Weights of a small GPT-style language model, trained from scratch on English Wikipedia: vocabulary 8192, 6.73M parameters.
Each number is 128 + 32 x the weight over its row's rms, rounded and kept within 0 to 255. Layers, rows and columns count from 0. Numbers have three digits each. The size before them is the row's rms in percent of the matrix's.

# q: layer 4 attention query, 288x192, rms 0.0876, rows 125-141, columns 0-191
# k: layer 4 attention key, 288x192, rms 0.0904, rows 125-140, columns 0-191
q125 088:111092126132143135124146118155096152168139134126071127089204118128151143123128091100068103086118108098139119131131085189111085160176109108076147146173067152131143134081092128112179094157116091100086141112139104139103039105150148147104059087118104065110142091131127113041174127145177128110115164126187090145164078155125114082133154091113134145103163115152088145146120099145159119166122147153107090165150093130111123131086154111115117104106080111224135099137082115105183127118196156117133085162118119134167105129155076102119125075071163097178139118157103087164163064146065070137
k125 091:121140078145129152104130014108140139157084077120111173125145135133138128102143196128168155128131146194128173104142138080122137148080163168141198086149194163142155195194154173153110093113131137104147103113181134100120147173120145064114121115141118138161129104161153132075139101097086107162130147160056081134104125189191132175139102104111072083155127158171133144106085130118099141089061074126085111125102120098164164131138162115116169096168211117125061187087163111124095124134102135140077130156156127096118120105077113084138126119143126120101148134139108170093117090123172144155
q126 093:156088114104147161144150122094183153160152104137124151159131129083117113137111117118108100080090099140166123162122139156146120094131156145082136127159100135101131127140151102122119123089162111153187098119081102091156079187128173148084153157171141088173105140110139144167107085101088167153162107140091112138149202153146202136169110092133149178142105116129146155163072153089190143047128160136101173071099129108167083132079152111187176098116091109134074141148129128168133098158133140085118105154148156093091095129114119112108132066156159138149140148137033067175046151193170091191
k126 091:093159136190126043092137121174098123106114091153158141085141140104114158152108173115167167155205110131070144100129093152088085158152126085097135112091119120173100115124126108104110112114125156114105215131162214126113167090184102100147063128118127098180162165104089126142113107142197084128126158074153070170079138102114154070152102127141115177089151118095103152127136176158107119175111065138110118119115125066111166159160143062110149157130136116075151105117166103050126116074140138089151097110121114103110185112102135103155105186140144176088117160130129083100150106144115165154
q127 090:196108172097144198132109159153142142094178141084158083084158167096134141098068124130128136146056134152136157097108184088095115105150151134132156185161130139130112140122135129099137177110144159185118110130112147171124097182088125158070103107092150120160172128061131138130122151149142174110102189182147123066159137034121113091124136083136101135182095083136158104133121142132097186132083098129158142144166105092127100159116128177130125041064077108132110085100173183104133087118086159090146092172085118106117088110113105087095128137144190124159111140108207118126094136157125146145
k127 086:141138142096178152118136085115151122108120104188128132132134125113078163082177128091138081093146134098153076143159084120124213151183147120139125086117108087160172095125082139116166163130188151070135148103120147123170184141133114130057100162190123064095088165131136128126101114150150075151153040118113101125119152222179131065202144113144095117162114101128155165102097107165071122131108165092121192152120158119096113112074052116123144112141107148119089109136100158124099130175164112125117124082137095102123181139117115150154138112168108177074141125185088098149148112106080112088
q128 098:192182166084145190073155097177068143101103109125161189098120116110163120102159111101181139156087133130081146079141227109125129114085194077145137127077165151136062108134150207135124133126148110085142156132137115138092069207131150110099182093140167117115112108165098132140148195158230145117123158109169145151128167119127100134129100135104135143126136140130053145134131118164165119119128114107126089123132164127157115098092126143123141100113090133132153125172137165168156120159118129113143118172093151146170132072116166171163187117101194098166093136118064115122085088087109127144
k128 090:124142111137102100101101148142168143118134153137063080122146126105102157185165129171081187136094113141100121128116126186139194087110120187081196178133133091146149146140116029140115099125126116113139130119128141151218132138147135167121133170176050175155143161151128129121156096158075128162154155104138113105126182144125153117117106144089118123088145168101135111126114098078188127152173130194178122112113060100133168117140161101092125181144115171169130106075157106115142133142148132105087117092159069068117168135047127076101073153142060090152150126118152102110181090151099154108
q129 095:092094143162141094163134145163111105083144149143172090149111098170121158178113126166132125134102066162193140117150137146147137112174168085090139133101138154166152138111162171120053147130152166137136112114083113114140116095134108075156088124113122080160128140094092150063164148112121124103130125117128122137123092087164095166136139148102113144086087159196145064155177130123075137109093127145128176127136085051135129130114040117175129118046107117137166110143171137096155085138119173224169117137132146124111049065169064123118176156062137134147170126081093130128130113138075084095
k129 097:163122095094114144055126142126095175091181176109099156091174148109141110138154133079156125170158095114125141113158148185083117169073133166173087120164150114117138118133141120144172211095105108129150057213160093098120099102122155082098133118153166160100084163118143082091118096111173169166058107146113134165096166127144142161125129187114130114123146115079188155108103117159148138106084155087116158126046097126098075141129181143159128180151216138122133123065095117176146132125112118147107159178142158124124145113131142093153146112093071121118138159136135121108100180108183175187
q130 074:134083106064111185062141165163166097099152137140179139185112148137141101150140100116079112072112097182145114068139184142103128075193115062105151130154122118123125135140113133111174139122191182116139181165131071110188131125140154071135085168143104125131075148137097164082135124102099151124082090137093114105120123155151130133075113131179138079196129179143111115114156139152114170112166147191123141148091159114191117147165105139101096134117166093110142081130102059110076198109112158095180150115134136104102128088065113127068103096072145131096160184112129134119123098142147170088
k130 090:135164149091172092179097155110158176154134168172204136135092092116137108159117203129142145090090136074177148056156103147115104097114155085072127117148204071102037126096149116144115165130089194150131100086083111164145130196111091149141075157123125067170150155144105112188134107199093100114125105168119099127114159106081141134156060091102150129151144175135152104159134149169136130126109111116117128123117119171157116146122113146138098102124113151131122133085179105109145093079155142090143165117109135105092190097159072122119084127201134118142160107139179114140177099145079085112
q131 088:149133131114086086121127151141119169108170145142166098101171168137083157121156134061089121197116147089103081124222134140112154114143153139111106175202115128164169159073138177127118152085044128145141126135097140117200117137132174170104120181126133081117128099110145165040093106113107116167078180091176118141167172118142121146111052081153049145123118143144111116133148135105093095107072184144115157157120132107146182130100108177080134109096105121110214110117094122110114135102100149125131095147132137134110191112104087119110117141121180138125161085105186106141171115124098181150
k131 090:071160165082126075140118096160096192184140143095125194094156130133090136133091188100158159110140085129165115097117104080116113131115133143102173093122161148127127088139102126060106154092133136113127165164123129166129146116143114167142134080161141147093075177147135097162140125126139093097165191147141163151091115143091129181155138094058134100196184121135143126103127117050170095128175110132160097090120140152079081188127121166094108195149143133192091136144145165140152127163122116161123110116101079043196093160132115106136118139136132122119036170059123146108127085116084117103
q132 087:149108112162153148126105083134132087160087149143081116218120164114125139092155107147187145178154150125082131132175192094140085169118094146137115149112091122129100171151151146120139182139116110141147151125127204124074139184128179127124119179160158113138089170177132122160124102154128099147092133089072086128132134131109194162131144194158101095118121118124158126160114115102158117173106189119073136127060109175100144110229175153102091187093119108090138107094184173144098082104112116185192154144117131141107095127125151088108137149077212109112110128130099103128172134100120191102
k132 089:172113098157157101161143144084166177092160170094099126123118123146098073135091144107113138155149089096136137150120139161185136127114147122205163074177113094101164085093177123076173081105138128152179164126170149150129088099132138100146172067054077194033148062132143091141139092154143085101154123157120131114145160125126099145111106069104091084113093144130157136142141118139140159117138157150161095114119145070116085114087164121133196085163150145091104155194087151122107154155090125151132117076129125107091179189142134181185111108120089153103066183135115122131074152120131139142
q133 087:107102130151195129092102095170119123112128145176091161170179077184079103093102102142146112192113163150085131091205149144108148167144138099121170140115127105048145101128179097125178104122131116088148078118156122104102057134107108112116129106136137208139169088128114136148103110136094109234082120154178095132147119088164121172132143139121118155109154123130156155139158157190132126075132175144111164123127158092122148107125129096103170116043119112164136183077116076146087162067156118106114138126117177153143135097135157062150146157109117140103135082057143134149168149137081100183
k133 090:140169113131173178129130150140139128131127101130189114114143114120156117136103144127105121122074130096149138087082166175123109070102131122165052160110086139150184118184134132116136132155156130203132152207112175147170148110117179127153129165102090093089143147058122152114117208104166144081168117118114122102140146220173097109144165128125202108111123094200079116135139104154118150151167094137112126143206102142137146139126175128100091160112157158108095170106128133160142137115086185180102126114192099174082078191099167159145100100149128112122136124186132160138119142142186137057
q134 089:117156107123120089142136162149144114118134141103170095055114155127149147166140175107138137138149149133154132080119131161127112070127100108121146128156147087140154169082109150078057169113060095171107078144127123101155101190130111160119089090101127113153150153129143136144129175176115122107134213144091113175186145153121092166157113160167086189093096138158180077172139134127205131072118121136141186086117101100136089151092195143143064142095134062149131135125117152122115142076163120130129183141122107101139137147146110146151212185156144185220125115154153126098214133116132131099
k134 095:144065129077052155147063165129143201124123109176138147178131100132154169147133168184132155188105099168105167103165124132137124042149138161136105109198152163097119125088126123122125138098144118115100205166054142178139122122088150119145161161121124132061095141127107123115114078139138142124106076077127113124111125084133094153137087147202126148141094121143088099106145109143127074105155090156164088175114103129099190153122121155097090141122177141107108077102104167089078087118105150137100141095132138147038155112149094159201081128118089066111125088135161101102160120101095151130
q135 092:131113121112120098162146152132134105090147096176096098115113111124137125168125245101122114210124193098133153159110124145136115125179123153135078077072106045101095130146096087145144130148096159146117110213119091169115097100120161174117069124145075139115148077136173171141108166137119069132075115125130137173136168075130128133179132182112194178093120125134132170163120147111185085152075180156131162071105095119122121091100128091132116120136111112088129151123130132118120155117091117201105124181080138134106171102058156108130056105128162130134120075084110083125139090149106133108
k135 087:118147117131118100095118178179126130184175127121151114138159093155171133123146104193122098096134118101151079108145147103142156129057120120121073182088127162193143052118102105108058103091133130067124152136157144076187204128137120127126127158135128119079116178089168105098138149103115151174198174088134089133123119160151054125147181143132105112066133120105150052158112090141068124104151146097167152121119155137157132142094139162102128111147105131142123094133125095168119059107105119088095109125113077119164095129191136073090142170095055112125162139155175131132053105105134179148
q136 091:130157093196169107081158146108160168147119116132150117131138133133127140071059109137146139110151185148141164109156115133178089140164152176145146154090155123096112134123069150079148066128066155082132141143103137137138082111160071097132157109118140137116067121134114151130113166026152125152088112161134133153090165069096075228106133113099142131078172128050079138120118207092138111154135149120102154134122209118124173156146133042158144128150148064157127133136136130098119153126150090152092095117148038163097132118154098090101145150129142118136164172101123092101090136111125146109
k136 096:125157155115084096138089115121118130077187157099129085112104169161165146099098128163112157153125137151107151109125169239100161150123114136140129090118057162117116124102165135154089132151082133111071113118157126192128098102173161165156162131116079099109152203135122097194155109189143155183135160162117154109164053161174138068095110168130114110162105104183174136155138137118138088183161162123141103083096114108173140056190134179150134121125176160112154127173136120158082177113149142171134146119092135169118074105081114122129124125117128134096141116087069186100149125066149131153
q137 094:128093202164151130110157143079091197079119165190118112137146121129122154164129188143150164135148157129128185113126111110117163126128156139159149118076136177091171098151120126164106155136085097064112084113127138150157107157169066103149099154096094091102111179158119093095146089115065184062057112143063177100107103137101133149134154150129154116118077101142128135128092098079186143082114153119144113091098075131079109179119114103176113118145131168085193090150084141107160111177132082113096092191159128106105111141179099065160107086167150158108135171126187119144149113109097117102
k137 088:149099059150129090082113075073127121155196104168140109154076180086172100118186147143113136105083080112142122095126163158175127086201156104158111116165076137075122119134072092139112116136080170179078095165080146178142129125083160115130123092169106122136151130149122176146154176142130073146125148123138051162162131101191100097083182173103102101127116167132071184113127152139095100139143078180133137106065068154116121112104070140137115111109132124129164118157171163134142123120151150123140117081077106150131144137131140090166093154093068103136097120087112168127192150143171138090
q138 091:120046133110194113145183100126127131099169119109121131126110136166056112072129117091131117175160113167192115191150115120151152132104180098075126117177141128149079087160080101109096154126072164130168129170134174139132169171124147167125154139138148075125170151090153115114121159162170122144107114150132129117048092126092160196213147070143185180137133085103154096175089119104131090163136096168168158153070136119130069087129115087111164163145052123077094167097127115143126086136105092120105127105129113125094133149081034120101130144124150109129113091142127129143146092121118157159
k138 089:157143131071152170076085183140127141188088141115179174171143131051115134185106136125139040138130117162078075134124111136093114169126155124168158152113082118165172150131159175126131135072168156158055172091150096137172128079141070102124114123099112158120144120093075157090136119169137163112154103108142130157168140066112103124097124161107144160094153112130085160113180147135105142161255116122123129126118098086128119097114155156157070145122153107136132107163169112070134056124165141159205092180117096132143125120133151160153144146141137112129130160129130200108112129105136182117
q139 084:081171117187109134111157126117141180081140163084123089145114154150091107128094076141160163081141127151121128093152121129113132091157088118090110163100055109088121119101091093082136083102125163077188147124142168082093110094120154084169180106169135192118166172117122138161105092171151117112129148118157150091094113150101090112143122151108120121234117115144135151127115074120195084101122164089131105065145172173132132132133154130183111188129076165152163157122066081093091159187091095107117179101144092160128142128146108089127098090112097131107119100097149129143090120045131186080
k139 083:149120154114093117128120124159115174119112145113162169119138095097179117098102129121114084101135142089157163151084160172128050161072115106145104130157101125158171110191132131126104048180082133145093079069130159144097126158153070122120102088107121137121128106174106211136169073133153112120113154083097107072170042132171096144103176107142156102135121129072104115169121152150119169128172124071133156231158130164136119077105183178154149124137138161153163106171144111140147081126102184049169160095151163096145118150148155090145148098130154111156128133135140107074127131077130094159
q140 093:110107154130193188198141138186009132107107121099135108158086105101108156142124132096163157116110129094175141131117170228134125174105155123087087149154160112171076147074083159110181175104132173162134130134154053097191101150142162067104088108120069142131118113108173113141130058126131155144086121121091121155115158111165096126099093097175160098116085120118102133111111082106099138092084105140136115133134113124119090110058128148183149124144153167077091152106133118137086129087104092146111085105156109126097138125148093057111162145086109165164135127102107147113106112181160135166
k140 093:145103102101153119081133114156070211147132101173139113123176149055147086149151116152099056106187212129114126147074160157150128145145114117153125222092151135112134097125144092160136127113126137156114153177082116094064145112061107100137156086157171103097096101130138096123107122093123161094132134143142087160148086152079171089170126111161133138137165150093122134157142162131121167124194115123149149095068111109152012157126076091082090171123149167161172139152131137104129130173090064178129152105144146097163095159130127146142116098125120112083162147147099101091150112145076107167
q141 095:143114093128131098132103124109119165097062085106138169139113099130097073082148143092128148051144200164133153123173187110023196163154107101093161128075090141108118118136111150192167157123091047127113133164141105126137180108123133188169115133174119161189149170165163155135105154103167176111173183115077155110131126156149104133167113145209105140132113143070071138130101098074132097079198138103145102118127140139131155131176120117178149133166149107121138157104110103121134138090121148094174105137124156186074104103157185137154143117124145141119120182083141138181129138150118133149